From a checkpoint of a small transformer trained on Wikipedia.
Size: 17 layers, 2 heads of 32, MLP 256 SwiGLU.
Each number is 128 + 32 x the weight over its row's rms, rounded and kept within 0 to 255. Layers, rows and columns count from 0. The size above them is the row's rms in percent of the matrix's.

# layer 8 attention query, 64x96, rms 0.103, rows 34-63, columns 0-95
size [106  88 115 101 100  91 118 113  67 115 122  87 103 110  74 101 107 101  97 109 102  96 126 102 107 101 110  92 103  97]
[[ 93 183  98 108  98 141 112 126 123 175 142 115 104 167 150  61  73 106 117 154  77  99 162 152 167  96 170  89 120 141 170 131 135 106 139 124 150 142 102 159 168 129 143  88 165 160 158  98  73  85  71 168 164 119 132 100 141  95 116 141 127 131 116 110 149 153 206 134  77 112  71 119 120  81 143 108 135  75 128  91 116 193 151 166 151 131 146  87 135 149  98 131 120 206 179 143]
 [113 118 142  87  93 119 149  78 136  92 145 107 105 118 152  44 127 106 134 120 117 110  79  84 150  81 141 131 195 102  84 146 133 182 187 153 159 159 195 175 162 113 137 101 134 190 107 138 100  98 100 172 153 116 101 174 104 132 111 156 125  93 108 122 143 129  64 143 193 147  94 205 112 110  91 172 125 119 112  53 128 113 102 144 127 112 139 169 110 121 140 129 114  93 157 135]
 [107  77 164 194 101  96 129 154 154 122 111  40 108  97 150 118 150 163 108 115  63 122 130 162  90  94 145 142 192  90 167  90 108  96 111 110 140  98 110 124 121 100 144 135  90 134 103 141 135 113  29  64 159  86 149 128 124  59 129 158 161  97 139 121 181 134 132 171 185 131 155 110 183 143 121 113 121 118  99 144 134 120 118 133 115 107 130  67 131  85 130 126 108 130  74  84]
 [141 111 121 112 119 188 144 137 125 161 137 174 161 106 148  53 131  84 122  70 189 137 120 187 111 168 161  80  92 166 106 169 212 117 136 149 145  98 162  98 171 131 106 127 146 167 101 141 130 124 124 142 108 149 164  90 141 124 114  78 143  83 116 155 156 161  81  92 116 124 212 103 127 179 115 196 138 148 114 143 134  43 103 129 107  99 128 126 156  96 122 114 109 111 115 107]
 [160 139 122 142 129 192  71 115 143 126 151  96 135 107 126 108 169 129  72 132 194 106 119 135  90  76 132 124 153 118 155 122 130 114 125  82 143 155  93 180 158 122 110 189 144  54 124 145 122 106 129 171 145 133 122 194 112  84 134  96  96 211 129 124 147 140 110 146 118 137 139  60  89  95 127 147  55 141 146 141  73 167  84  88  83 162  83 114 123  93  96 126  94 142 162  90]
 [175 131 125 131  60 150 131 122 150 137 151 141 144 174 120  99 142 107 119 119 133 113  83 221 136  53 159  96 146 157 134 128 154 148 110 115 163 126 150 100 197 125 127 144  88 127 143 124 111 120 140 100  72 118 133 106 127 163 101 166 132 153  82 146 135  86 124 104  24 132  77 115  73 139  69 161 100 116 139 186 149  67 165 140  98 103 120 105  81  98 122 139 135 132 113 192]
 [ 74 161 154  87 136 121 179 133 115 159 144 132 145 122  79  96  99  47 160 141 115 168 193 170 117 107 105 143  91 123 123 114 112  89 124 163  94 113 157 119 147 160  88 104 145 155 119 161 130 109 118 125 110  74 177  81 104 137  89  71 143 138  95  83 124 123 128 122 170 153 114 160 191  88 128 149 104 130 158  95 105 124 119 108 112 103  44 110 130  28 158  95  88  91 118 129]
 [170  72 105  84 120  82 123 100 177 128 206  79  98 193 155 106 144 190 124  81 158  73 142 158 154 164 142  98 104 137 159 130 123 151 120 100 116 126 129 118  87 124 178 104  55 102 147 134 118  96 128  91 150 122 194 122 164  79 134 133  92 118 102 119 132 166 134 109 124 133 149 144 175 206 139  93 178 114 130 159 134 100 176 153 153  63 129 124 132 111  97 171 145 114 141 134]
 [106 109  97 149  98 114 162 133  91 161 159  84 132 149 110  38 110 113  91 175 155  71 122 109 122  88 128 141 107 140 164 164 146  94  38 131  89 119 114 146 168 117 148 158 170 125  83 134 220 110 130  79 168 132 135 119  83 158 180 197 113 104 147  95  99 123 124 159 105  97 119 114  82  89 129 107 162 119 118 138  80 143 122 106 139  83  97 131 139 173 105 108  90 158 140  91]
 [142 141 170 175 123  80  72 112 150 129 175 163 160 152 117 118 131 141 103  98  61 142  92 103 131 156 114 134 134 109  81 148  98 100  86 102  96 205 154 149 127 156 155 127 118 105 137  98 121 182 135  11 176 148 186 132 146 124 128 120 127 176 145 152  92  93 109 106 137  93 144 121 128  89 153 128 151 124 115 149 115 122 143  70 197 111 125 160 118 164 135 134 194 131 179 172]
 [102 148 102 125 175 130 159 180 111 143 122 107 105 145 159 149  76 187  93 155 176  93 187 122 148  54 123  80 101 110 118 129  68  94 131 113 157 106  97  76 140 159 163 191 116 154 177 127 127  92 117 101 129 140 149 120 158 146  87 109 170 107 139 132 173 101 166 154  77 153 168  82 113 108  98 129 144  61  69 121 142 146  70 127 118 153 139  91 173 158 113 152 153 103 120 176]
 [153 200 114 162 129 119 169 124 170 126 109 156  93 127 136 156 128 137 103 138 126 127 143  69 137 168 170 130 164  54 177  90  97 171  90 149 158 136 131 118 106 153  30 133 160 150 135 104 171 102 168 165 140 156  94 111 124 121 131  93 120 130  97 136 123 107 116  87 118 146 183 142 122 141 173 111 155 152 154  78 150  75 180 153 103 102  76 124 174 117 211 108  75 134 107 152]
 [157  80  91  93 117 146 125 130 157 198 148 101 156 104 140 182 163 161 169 136 113 119 112 144 103  91 121 106 132 136 155 101  92 134 134 156 161 155  92 154 133 177 108  54  68 127 131 189 138 120 107 163 123 141 132  97 141  85 100 139 112 177 134 109 108  93 112 151  60 145  70 135 144 108 137 100 142 154 117 137 147 110 155 205 166  97  85 145 104 179 169  86  45 165 154 100]
 [109  91 154 103  87 165  64 115 233 147 149 142  73 123 150 104 158 110 116 166 191 153 127 127 188 112 115 144 101 183 110  87 106 141 160 129 102 113  88 143 155  99 124 126 150 134 117 123 141  99 155 203 145 162 211 123 120 141  71  97 143 171 115 114  86 175 182 118  97  90 114  96 109 136 146 126 131 114 130 141 156 100 104  67 104 145 120 163 134 117 145 111 175 135 169 104]
 [148  53 120 228 147 152 168 119 150 153 106 109 124 121 123 193  88 140 119 192 145 124 119 145 110 154 126 108 122 127 147 175 139 118 172 181 127 117 116 128  83 154 188 197  99 138 137  92 127 175  57 115 120 107 172 142  85 120 133 103 123 131  58  54 112 112 131 151 144 190 159 145 131  91 126 116 120 136 123 130 113  67 109 136 140 140 168  96 141  92  83  88 114 122 147 133]
 [151 113 120  94 137 190 110 123 125 118 149 147 130  69 130 177 119 150 161 100 127 142 118 125  82 122 120 166 136  72 127 143 115 169 127 141 104 177 111 132 139 132 157  76 204  95  79 126 133 182 134 179 158  73  90  93 115 142  77  37 123 138 145 131 101  83 144 149  99 120  63 109 149 122 141  96  54 192 120  99 145  93  96 134 107 136 192  95 132 132 102 135 168 163 110 114]
 [137 142 126 135 165 131  84 146 112 188 131 161  76 114 177  64  77 164 107 135 172 144 157 153 157 107  60 118 120 160  99 144 152 149 126 115 170 127  82 113 161 109 124 115 107  69 189 112 120 122 118 118 168 156 106  99 119 175  76 157  67 112 164 151 156 135 177 116  95 171 149 105 110 115 106 120 106  66 153 128 202 159 138 152 191 131 135 110  73 118 114 137  93  95 180 132]
 [ 92 142 143 148 219 118 169  92 138 171 155 135 117 144  93 130 128 164 127 118  88 118 141  70 101 139 110 139 143  85 122 160 115 133  76 187 149 113  93 178 178 157  94 192 110 115 140 154 178 168  93 186 142 120  98 145 152 116 110 147 139 142 101 158  94 128 144 170 100 109 107 104 113  70 120 135 161 163 125 116 140 116  98  67 152 172 198 162 112  86 180  92 145 111  70 137]
 [ 88 158  96 112  67 136 138 239  95 143 136 111 135 131 168 118 134 128 122 105  99 134 103 140 117 144  77  88 148 104 181 106  76  66  96 120 155 196  64 134 108 162 173 172  86 155 166 127 124  92  92 137 156 132 123 112  65 165 126 148 106  51 145 148 144 100 122  93  93 114 116 115 145 123 131 101 129 124  98 109 114 109  79  81 147 100 138  87 182 114 128 136 126 136  86  92]
 [113 155 119 105 139 183 157 120 138 163 104 171 117  94 128 133  55 101 163 144 131 143  78 122  85 108  79 142  81 159  91 102 136 155 177  94  73  68 137 107 184 125  73 113 168 175  48 116 113 123 117 146 101 101 115 118 167 104 179  64 135 157 139 109  91 148 125 103 132 119 169 146 122 127 107 130  78 135 136 150 124 161 111  34 120 144 121 139 126 166 112  96  87 127 151 181]
 [143 103 117 128 153 163 120 169 111 148 123  86 138 133 153 126 152 148 142 145 142  83 160 160 125 159  88 179 169 140 125 127 106  65  95 141 105 158 122 133 148  79 106 126 123 160 116 125 140 135  70 113  86 110 136 110 160 152  85 113 110 115 116  69 142 149 177 126 197  82  71 154 108  91 198 147 109 148 109  70 143 187  99 170 128 124 103  62 120 161 134  48 119 176 203 141]
 [130 110 132 143 100 123 140 103 131  82 167  99 103 126 150 215 145  99 141 163  48 123 133  69 137 167 134  80 142  82  63 122 128 108 123 107 136 124 170  75 133 163 142 179  99  66 184 115 179 109 132 180 123 100 128 144 130 129 127  55 153 116 144 144 148  92 162 121 143 124 142 186 126 159  54 129 143 105 179 116 148 101  87 134 138 139 164 109 126  81 170  80 133 155 129 153]
 [123 123 173 103 173  84 148  94 161 107  72 124 131 103 134 107 153  86  94 120 154 172 134 170 100 147 132 165 128 136 116 126 183 121 138 154 120  19 170 124 112 113 124  94 163 136  75 153 120 126 133 172 151 174 152 124 165 164 119  53 165 131 112  90 103 147  66 128  62 120 136 187 146 131 117 111  75 133 197 146 164 116 122  98 150 137 151 124 155  83 125  88 179 136 159 130]
 [101 159 118 105  66 195  88 157 161 100 143 152 132 121 146 129  95 158 146 138 138 173 177  97 148 134 113 168 130  95 133 145 120 182  88 137  49 105 115  97  85  94  79 136 139 115 190 145 115 104 103 158 134 112  83 153 118  99 108  67 170 149 137  73 108 154 142 102 106  72  80 146 113 157 164 128  89 168 128  73 125 162 111 200 163 126 120 147 138 119 150 155  97 183  88 102]
 [119 139 112 134 146 139 145 143 125  73 118  94 102 132 134 162 126 146 184 124 120 123 191 122 118 111 110 134 120 177  60  96 145  95 174 139 142 145 163 166 133 105 117 109 142 127 129  90 164 176  65 158 134  78 140 120 128 156 135  66 153 133  95 144  66 128 172 110 139 150 125 106 106 108 215 125 120 139  97 128 104  94 158 132 116  92 215 138 109 141 210 198 109 135 199 153]
 [101 149 142 115 183 136 158  70 158 133 146 114  95 143 172 114 170 193  97 135 134 138  85 110 143 159 118 112 112 219 105  95  91 180 134 113 109 162 108 139 162 144 146 187 118 129 118 156 133 117 140  90 150 155 110 182 125 163  85 204 105 152  90 168  99 127 131  93  66 139 119 165 115  65  81 172 181  88 101 103  87 124 136  88 160 131 136 163  93 127 142 133 101 153  90 111]
 [109 168 148 127 161 157 148 143 176  54 106  90  97  83 129 117 138  58  93 175 117 113 109 150  52 190 100 171 137 147  98 139 159 111  58 156 146 107 114 119 185 137 108 128 148 128 107 131 119 106 137 170 168  51 132 118 134 102 143  95 131 138  86 100 149 158 139 152 181 124  85 103 121 120 169  97  66 152 127 151 149 160 133 120 128 184  83 156 100 134 201 143 115 133 148 154]
 [105 143 152  40 104 171 101 119 156 173 114 111 102  93 134 101 104 138 134 137 132 110  97 158 137 104 127 143 135 120  75  97  87 129 175 126 119 139 142 112 239 129 173 150 178  72  98  75 104 195 169 157  65 114 145 122 107 180 143 129 162 158 114 142 122 152 175 112 160 124 149 110  97 103  94 189 115 133 172 151  97 155 167 162  95 133 168 116 131 126 138 159 155 152 174 132]
 [156 140 157 135 139 154 147 115 139  19 110 154 139 124 162 140 131 139 147 189  77 124 122 170 224 160 128 131 112 115  89 110 169 163 122 112 125 178 108 100  83 116 111  78 152 104 115 121 170  68 150 171  74  57 106 160 122 112 157 143  82 139 126 138 154 133  94 130  86 128 106 130 112 165 141 108 183  96  89 104 127 131 133 139 191 146 166 170 135 126  98 108 118  80 100 109]
 [ 85 168 127 136 105 164 108 160 134 195  87 153 109 160 172 139  81 148 124 161 100 117 177 122 108 143 110 122 122 185 110 130 137 135  66  91  85  70 110  71  96  66 124 118  99 155 136  70 131 138 131 134 133  97  61 107 120  84 105  97 164 174 165  89 101 169 132 127 145 104 114 127 221 112 121 130 157 156 159  51 135 144 152 150  98  81 116  92 124  90 116 120 137  95 126 128]]
# layer 8 attention key, 64x96, rms 0.0905, rows 34-63, columns 0-95
size [101  97 103 114 104 109 102 104 122 113 110  96 105 107 120 115 102 104  95 100 109 113  94 106 102 108  97 105 108  91]
[[156 125  93 132 103 198 169 108 119 171 181 160 157 127 152 120 115 111 136 110  87  88 129 100 193 167  91  93  74 131 122 143  89 198  56 115 157 138 136 112 147 147 149 142  73 120 159 121  81 117  92 132 112 113 121 124 103 122 114 103  61 101 148  99 171 118 118 105 152 137  69  97 128  97 106 105 140 135 132  86 167 116 142 238 126 107 145 170 169 106 106 129 132 173 165 134]
 [125 174 124 104 110  78 134  58 144 123  96 146 107 166 112  75 139 131 119 125  65 132 173 149 131 108 103 107 184 116 115  97  64 109 162 103 140 125 172 163 162 123 171  85 146 141 112 115 109  89 169 201 107 135  92 144  84 104 105 199 137 100 213 164 124 117 127  99 139 129 120 105 142 149 119  82 115 194 118 107 154 169 159 121 106 122 102 150 175 148 158 130 161 178 150  74]
 [101 135 199 112  77  99 101  85  94 182 131 117 117  78 124 175 179 131 159 122 134 137 133 118  98 148 166 115 157  86 122 135 106  74 136 138 167 118 143  89  97 132 156 148 117 123 176 105 127 149  95 122 119  95  72 103 142 110  93 166 103 138 163  99 108 142 131 166 189 179 166 112 134 142 135 163  56 214 101  89 130 180 146 108 141  93 137 171  60 170 134  89 103  95 112 143]
 [104  96 100 108 135 154  99 177  96 148 146 156 170 121  83  80  99  98 120  90 176 135 122 147  74 103 107 118 124 121 152 122 111 158 125 189 130 169 129 109 146 120 132 101 124 155 109 135  99 131 208 129 149 198 196 113 147 191 163 138 116  59 108 132 137 134 106  40  86  94 152 153 147 208 105 150 109 117 151 135 143 149 104  96  99 143  91 148  61 165 152  96 123 114 122 148]
 [118 166  91  92 124 177  97 101 144 149 129 139 164 120  83  90 158 152 126 169 126 155 184  97  91  66 171 147 148 142  82  63  66 132 116 118 166 161  94 145 116  77 132  94 148 135  88 129 131  88 105 169 110 125 125 178 123 118  82 159 131 136  81  65 156 124 141 171 105 125 133  85  88  90  91 155  94 105  97 105 109 163 110  79 183 170 129 168  91  98  74 148 116 144 107  94]
 [191 116 125  82 121 114 138 191  74 143 119 151 119 186 137  95 140  97 172 139 153 110 178 170  97  59 134 147 159 105 156 125 179 153 140 141 174 151 136 120 120 116 109  58  80 144 181 171 123  86  91 140 124 138 152  77 169 171 108 171 140 111 129 145 184 111 139 124  92 167 122 123 103 172 148 199 127  85  76 111 176  71 105 151 124 125 123  77 142 114 154 131 146 124 117 111]
 [127 142 117 154  58 121 109 165 196 155 168 115 109 110 167 169  88 101 146 126 108 114 160 142 108 143 117 132 122 107 161 127 122 127 141  83 154 176 128 120 105 107  75 212  87 164 122  98  99 108 119 116  76 146 139 153 138 105 161  98 137  39 147  89 135 136 127  99  88 169 148 113 153  73 114 140  91 205 149 131 154 142  96 115 109  88 125 153 116  72 121 170 117  73  59 101]
 [107  71 167 111 108  71 174 130 133 105 121  91  62 165 139  74  98 124 169  88 145 129 121 176 162 166 137 155 103 178 194 122 125 158 105 132 142  97 138 119 157 160 127 102 125 115  84 163 105 117 128 126 118  99 119 105 143 110 116 141  91 164  98 121 142  68 159 112 111 167 119 166 154 143 157  72 142 105 189 182 143  65 185 104 129  78 115 156  68 111  97 180 158 134 166 165]
 [166 151 110 149 102 111 133 124 130 150 164 142  74  54 151 104 110 145 116 192 122  97 123 152 138 116 135 155  77 147 176 188 146 115 133 204  41 122 117 158 100 176 161 110 141 107 168  80 148 142 119  95 155 150 117 108  32 151 116 132 165 120  27  69 133 119 100 126 132 144 148 153  93 107 132 119 117 143 116 157 119 132 135 134 121 128 159 128 143 160  85  78 127  96 147 152]
 [158 142 116 150 158 144 126 153 159 207 156 115  95 161 137 144 140 125 121 142  92 139 103  51 113  84 100 149 155 149 135 148 134 128 123 119 140 111 165 135 104 116 181 213  50  93 117 128 117 177 137 150 136  85 142 133 104 102 183 142 145 133 128 154  82 133 127 180 156 147 162 149 102  72  76  85 123 124 160 137  99 136 170  93 183  94 128 134  87 115  95 134  53 159 196 149]
 [ 84 188 137 117 134 121 133 177 147 136 145 131 116 116  70  89 101 147 118 110 191 115 144 138 161  76  91  88  88  85 111 168 149 118 123 147 147  91  80  54 141 179 144 183 149 121 123 148 131 152 170 131 119 111 153  96 132 137 159  83 146 113  75 137 102 132 180  97  77 128  93 104 151  55 103 159 105  87 108 118  89 127 178 119 142 147 142 128 237 114 149 114 167 132 135 137]
 [106 133  90 152 102  99  93 106 161 147 144 123 127 105 113 133 111 143 113 154  88 137 125  56 131 207 116  92 164 147 160 128 146 143 155  98  65 115 150 169 111 124 119 175  84 178 119 137 134 135 108 124 103 118 142 147 118 123 193 144 150 168 111  82  54 100 141 130  92 156 143 183 124  48  95  97 120 160 182 144 150  80  71 160 147 149 110  88 115  96 195 112 117  88 167  92]
 [169 131  89 151 128 164 113 173 150 179 163  89 150  99 146 179 154 134 151 116  79 117 102 106 107 124 120  90 137 150 153 125 121 148 132 140 218 109  80 140 163  91 155 162 118 119 166 145 107 102  66 108 117 141 139 107 177  73 169 149 131 210 105 126 128 166 105 119  99  89  93 115  91 158 209 100 142  75 159 185 162  98 113 129 145  99  93  78 130 134 151 155  83 142 143 139]
 [151 104 160 108 117 119 104 122 125 183 162 148 137 119 106 115 148 109 112 145 178 111  93 125 212  85 105 154 114 147 123 108 172 196 192 100  98  75 153 160 170 104 122 103 162 101 181  86 130 113 182 144 147 159 126 125 156 142  45 152 114 159 103 122 168 183 168  94  97 147  77 155 125 101  88 150  97  76 157 102 128 178 135  88 113 138  96 158 134  98 127 165 109 141 162 169]
 [148 154 165 112 154  93 134 130 136 108  89 160 165 105 174 123  98 171 113 136 145 157  75 134 128 136 124 129 147 100 104 115  84 128 183 110 135 126 110 107 129 163 136 112  38 123 142  89   0 167 134 168 104 127 141 119  93  83 117 125 124 147  21 175 136 126 140 172 121 107 140 125 152 108 151 188 133 134 141 109 135 143 108 164 116 135 123 133 126  85 141 116 157  87 142 108]
 [ 86 181 145  62 148 214 110 156  94 134 111 109 137  85 113 153 153 140 161 141 112 102  90 182 127 139 145 137 136 142 143 128 128 192  58 178 109 143 142 164 109 114 130 142 117 137  75 157 125 184 120 133 120  68 128 130 137 126  88  78 123 227 172 112 115 146 134 144  97  72  74 118 109 157 156 193 147 128  93 101 124 167 132 132 119 188 134 147 175 142 110 132 115 128 127 161]
 [124 102 150 174 149 153 194 131 102  91 181 114 118 108 141 105 117 100 105 130 120  88 146 183 160  88  94 129 110 157 106 148 144  80  75  65 135 171  53 106 232 112 172 139 145 114 178  88  96 103 181 122 133 112 123 120  92 186 115 105 123 165 110 161 124 122 157 118 122 169 153 115 140  72  98 111 169  82 113 127 102 132 134  87 135 112  88 119 143 104 105 114 146 128 176 176]
 [139 164 105 155 117 113 150  81 136 114 136 183  95 129 174 181 169 101 152  94 136 130 156  76 145 120 114 148 134  74 102 100  91 117 105 166 158 102 122 172 155 125  88 160  91  71 105 113 142 177 179 124 214 109 109 168 146 120 181 115 125 148  96 142  85  89 118 151 115 177  84  96 113 142 144 113  72 135 142 133 125 136  68 118 173 177 127 174 179  85 144 198 148 135 114 131]
 [109 165  53 103 135 150 155 166  73 129 140 133 137  71 133 117 160  46  78  63 124 144 112  97 105  96  87 108  97 147 138 138  90 120 182  95 165 159 103 167 133 135 135 143 120 144 161 151 117 155 163 108 153 122 184 160 120 137  99  86 137 111 136 132 148 123 119 106 116 147 149 141 140  90 154 161 114 133  52 118  70 112 125  87  84  84  94 133 183  68  83 143  90 118  75 172]
 [136 145 130 131 168 173 135 134  91  92 103 112 139 116 122 110 112  82 122 170 157 101 106 109  94 134 122 162  99 154 141 170 115 139 146 151 141  89  84  96 192 105 197 115 176  88 126 152 156  92 177 153  95 126 185  98  93 141 157  84 192 190 154  79 150 136  84  95 127 105 132  81 106 108 102 128  76  72 168 161 117 137 143 130  44 130 147 148 140 167 142 100 167 104 181 145]
 [106 119 116 172 113 184 123 114 133 177 144  84 168  97 142 167 173 155 149 112 120 134 153 172 143 138  74 165  99 147 108 162 127 124 144 117 130 191  99 112  25  88 138 153 139 141 137  72 123 148 109 134 155 110 114 142 137 122  76 118 132 146  92  68  95 160 105 129 188 111 112 143 154 120 189  96 105 162 108 117 146 181 115 180 140 134 107 123 184 126 186 127 183 196 153 168]
 [122 165  88  66 119 145 136 105  96  30  85 171 105 110 117  98  81 156 143 105 124 138 152  76 188 148  88 141 116  74 144 143 184  72  85  73 111 113 131  98 126 139  78 115 107 115 119  93 165  79 189 202 176 126 122 120 120  95  94  91 130 142 121 104 131 138 135 146 108  85 113 165 128 184 130 158 140 153 107  88 143 125 127  95 114 110 106 166 155 114 155 155 109  81 104 116]
 [147 100 170 166 152 136 112  96 169 150 128 161 107  96 116 139 135 127 135  98 134 156 137 113 186  66 153 137 116  49 115 175 104 159 104 148 142  93 179  35 106  89 141 149 157 101  66 161 102 147 102 109 122 122 117 132 147 164  54 101 145 148 135 114  65 140 149 155 105 159 140 141 209 128  90 151 157 104 166 132  71  79  84 119 140  95  75 131 121 149 105 115 144 158 135 146]
 [116 100 127 121 152 207  78 144  77 161 155  78 106 122 167 150 101 142 129 157  91 146 130  80 159 145 104  91 133 137 104 175 158 151 128 111 106 171 145 149 148 124 132 147 141 107  87 128 155 186 123 132  78 108  96 133 120 123 104  60 143 158  83  63 111 182 126 115  87 154  89 173 115 103 155  81 136 147 192 100  72 195 118 130 100 122 144 118 111  61  84  89 145 149 105  92]
 [130 178 149  89 154 152 119 153 145  60 144 127  84 101  96 126 171 156 157  90 188 130 115 132 119 166 136 149 141 115  69  72 171 102 129 113 107 135 121 140 112 145 111  88 139 107 181  57 160 149 106 165  92 119 133  87 114 168  97 109  81 113 120  96  89  95 125 118 104 154 127  80  97 142 225 112 143 153  92 112 135 113 159 156 189 140 117 131 123 133 190 145 152 180 192 153]
 [157 125 113 158 173 128 127  24 150 146 136 173  93 174 133 194 165 184 119 141 144 163 141  83 135 122 173 136 167 179 144  94  83 176 131 119  95 110 133 156  83 134 158 172 104  72 169 147 138 109 134 105 166 164 114 118 105 129  84 114  78 104 147 199 130 124 174 136 113 141 130 150 170 120  98 130 147  83 134 156 167  99 106  96  90  85 148 137 170 117 186 103 159 129 108 143]
 [100  97 124 156 139 142 121  83  84 183 127 109 125 107 106  88 154 105 186  87 168 163 172 104  96 151 111 159  81  97  71 135 100 135 117  58 131 132 111 121 141 202 141 172 106 178 155 133 152 130 126  99 125 118 130 138 113  94 124  72 116 150 114 127 142 162 124 135 161 126 105  81  88  71 117 136 132 175 137 202 110 120 127  59 105 156 106 106 149  53 171 133  48 141 142 131]
 [ 98 156 112 102 118 185  92 151 159 162 110 144 151 201 103  80 146 136 186  97  79 101 105 144 136 101 145 117 171 150 105 106 103  88 124  59 126 101 114 108 199  93 180 145 136  88 115 145 100 114 133 209 138 177  68 178 150 146 126 143 123 117 196 162 101 132 178 124 154 126  83 102 113 107 142 150 127 132 156  85 138 134 152 155  97 139 157  93 127 165 146 159 192 109 132 152]
 [167 134  76 174 151  97 119 105 136  99 148 135 131  99 144 175  66 110 163 189 103 193 160 158 182 131  96 162 117 121  75 153 151 204 143 126  93 153 120 161 157 129  73 120 185 112 119 145 120 130 142 121 114  83 126 133 131 156 113 170  65 180 102 155 115 141 124 136 136  93 109 143 114 116 115 130 118 184 154 167 179 110 172  80 131 149 101 123 141 158  84 132 186 106 161  55]
 [ 99 114 136  61  84 141 129 133 124 111 125 141 196 137 163 213 122 128 169  97  76  98 146 122 112 168 108 120 107 113 136 116 118 189  87 101 132 156 179  70 164  82  97  98 131 116 173 132 168 138 125  96 126 118 121 123 120 152 131  46 120 135 138 118 106  80 135 172 118 116 155 171 161  96 105 173  61 109 179  92 141 194 178 194  93 128 126  87 146 117 120 136 139 120 124 126]]
# layer 8 attention value, 64x96, rms 0.0883, rows 32-37, columns 0-95
size [100 103 103  99 101 101]
[[122  93  84  89 131 122  48  82 101 101 107  93 142 149 143 155  87 166 133 142 104 100 157 111  98 113 224 108 116 144  86 159 157 133 201 130 159 160 162 132  85 118  91 161 117 146 159 144 127 113 167 108  47 109 162 158 129 111 119 103 107 119 114 139 152 120 112 167 113 115  90 156 112 154 168 140 134 116 171 119  98  79 174 150 131 113 171  74 126 187 138  89 105 137 187 175]
 [134 147 132 115 145  97 126  97 100 154 109  73 153 116 145 164 157 128 191 141 126 105  89 140 147 115  88 171 116 141 139 179 110 108  89 107 134 100 157 191 128 138 115 123 138  91 144 172 106 113 157 100 163 135 104 141 116 161  88 105 146 123 143 162 125 145 117 175  77 173  60 106 121 109 148 134 121 217  94 153 197  80 146 175 167 134 231 151  65 100 101 141 117 161 148 128]
 [141 122 133  92 107 101  68 127  90 151 139 176 118 105 102 125 152 115 169 112 106 178  72 131 175 138  90 112 138  92 140 164 143 123 182 107  68 113 159 143 145 128 168  48 149 122  96 151 132 160 110  52  67 116 175 136 145 101 118 167 114 125 150 116  60 228 142 100 163 108 100 110 150 106 107 144 142 146 116 146  83 124 110 147 151 171 152  75  79 146 110 131 149  96 124 101]
 [103 124  88 104 136 117 126 157 101 107  81  71 127 129  82 142  82 107 120 108 107 142 111 101 131  87  90 115 148 100  90 150  72 125 107 143  60 100 153 155 105 125 117  64 111 121  99 111 123 117 131 159 128  90 106  86 121 138 174  51  96 145 165 117 168 116 140 161  99 208 132  53 121 122 111 107 165 148 150 124 127 107 155 152 148  99 143 168  86 198  56  87 147  67 157 131]
 [216 147 148 154  99 118 102  79 108 102 114  91 131 134 136 102 119 175 123 154 169 118 171 159 111 151 131 193 199 140 205  71  89 125 155 116  88 114 145 147 140  95 110 130 115 134 131 157 143 131 130 157 150 176 173 203 101 176 137  95 159  99 126 126  68 143 122  53  76 102 151 130 158 118 125 143 131 175 156 148 164 129 179 135 104 159  99 107  82  93 149 149 127 137 103 138]
 [160 142  92 112 135 166 157  53 137 125 143 134 105 162 113 173 148  98 127 171 130 196 129 131 137 149 104 134 131 130 101  80  99 206 163 162 146 121 116 151 119 151 142 152  65 123 126 137 192 135  62 118 117 189 102 182 127 179  87 140 106 153  97 182 139 132 152 100  64 186 133 130 105 117 128 138 165 156 113  58  85 144 145 162 139 113 104 130 148 177 149 145 119 137 189  93]]
# layer 8 attention output (transposed), 64x96, rms 0.667, rows 32-37, columns 0-95
size [103  98 106 104 104 104]
[[ 81 151 136 180 167 103 132  89  98 160 185 150 143 130 103 139 172  77 113 130 135 119 124 126 156 126  77 108  97 135 177 122  85 111  79 103 103  83  47 148 106 128 153 122 111 110 100 119 147 142 156 113 136 167  80 142 100 118 160 153 166  91 162 146 167 131 157  81 102 130 107 135 122  84  80 142 186 125 106 116  67 151  86  77  67 161 101 191  61 108 137 100 109  97 100 109]
 [103 149  43 102  98 150 107 123 137 125 187 142 105 147 127 146 117 100  54  98 146 115 100 161 143 155 105 106 114 104  96  74 144 119 174 122  99 118 126  77 143  97 128 120 115 116 138  96 112 178 137 162 144 119 142 162  77 141 133 151 126  80 132  64 153 117 164  73 171 111 134 177  99  59 181 147  90  78  86 123 106  88 108 125 149 118  64  77 179 130 178 177 150 133 125 116]
 [140 126 133 129 164 110 132  96  91 128 126  95 216 135 137 149 107 113 103 168 174 128 175 124 124 143 180  78  98 117 150  52 138 213 125  88  57 112 110 105 116 128 124 115 147 157 193 135 165 117 130 180 128 129 142 131  87  99 155 106  93 172 100 124 164  63 113 184  97 162 134 136 114 136 115 129 129  97 132 112 135 120 129 148  64 120  96 115 202 116 180  83 100 123 110 167]
 [125 125  88 147 134 105 110 106 167 163  87 179  85  61 165 141 183 117  73 130 162 177 120  45  97 142 119 120 129 117 113  71 141 118 129 133 150 155  65 118 126  80 126 187  91 151 151 132 155 110 148 170 165 127 132 122 157 132 119 131 153 112  90 129 101 112  95 104 167 104 143 172 155  98 196 156 144 154 157 155 140 127 117 127 149 167 102 109 155  61 209 120  96 187 111 140]
 [141  95 112  46 151 119 127 144 153  95 173 154 116 129 139 154  76  30 163 159 129 118 128 153 136 104 105 135  91 120 121 171 130 115 130 153 152 109  95  68 156 134 131  96 107 160 160 126 106 137 119 129 158  82 139  72 127  92 153 182 143 189 163 130 170 120 166 218 179  78 125 137 119 131  84 137 117 112 154 102  92 138 107  79 129  95 199  73 116 155 138 142 102 104 125 126]
 [123 118 129 105 149 125 129 141 117 176 158  82 129 148 162 137 125 126 113 124  87 107  89 114 100 130 126 132  92 103 139  91  97  78  84 153 162 133  73  92 107 157 166 120 169 160  86 124  92 126 148 158 134  85 105  60  70  75 155  64  81  89 121 133 152 120  98 113 156  93 113  69 114 132 127  63 145 210  77 173 155 111 160 130 166 156 174  96 135  96 122 192  98 106 108 154]]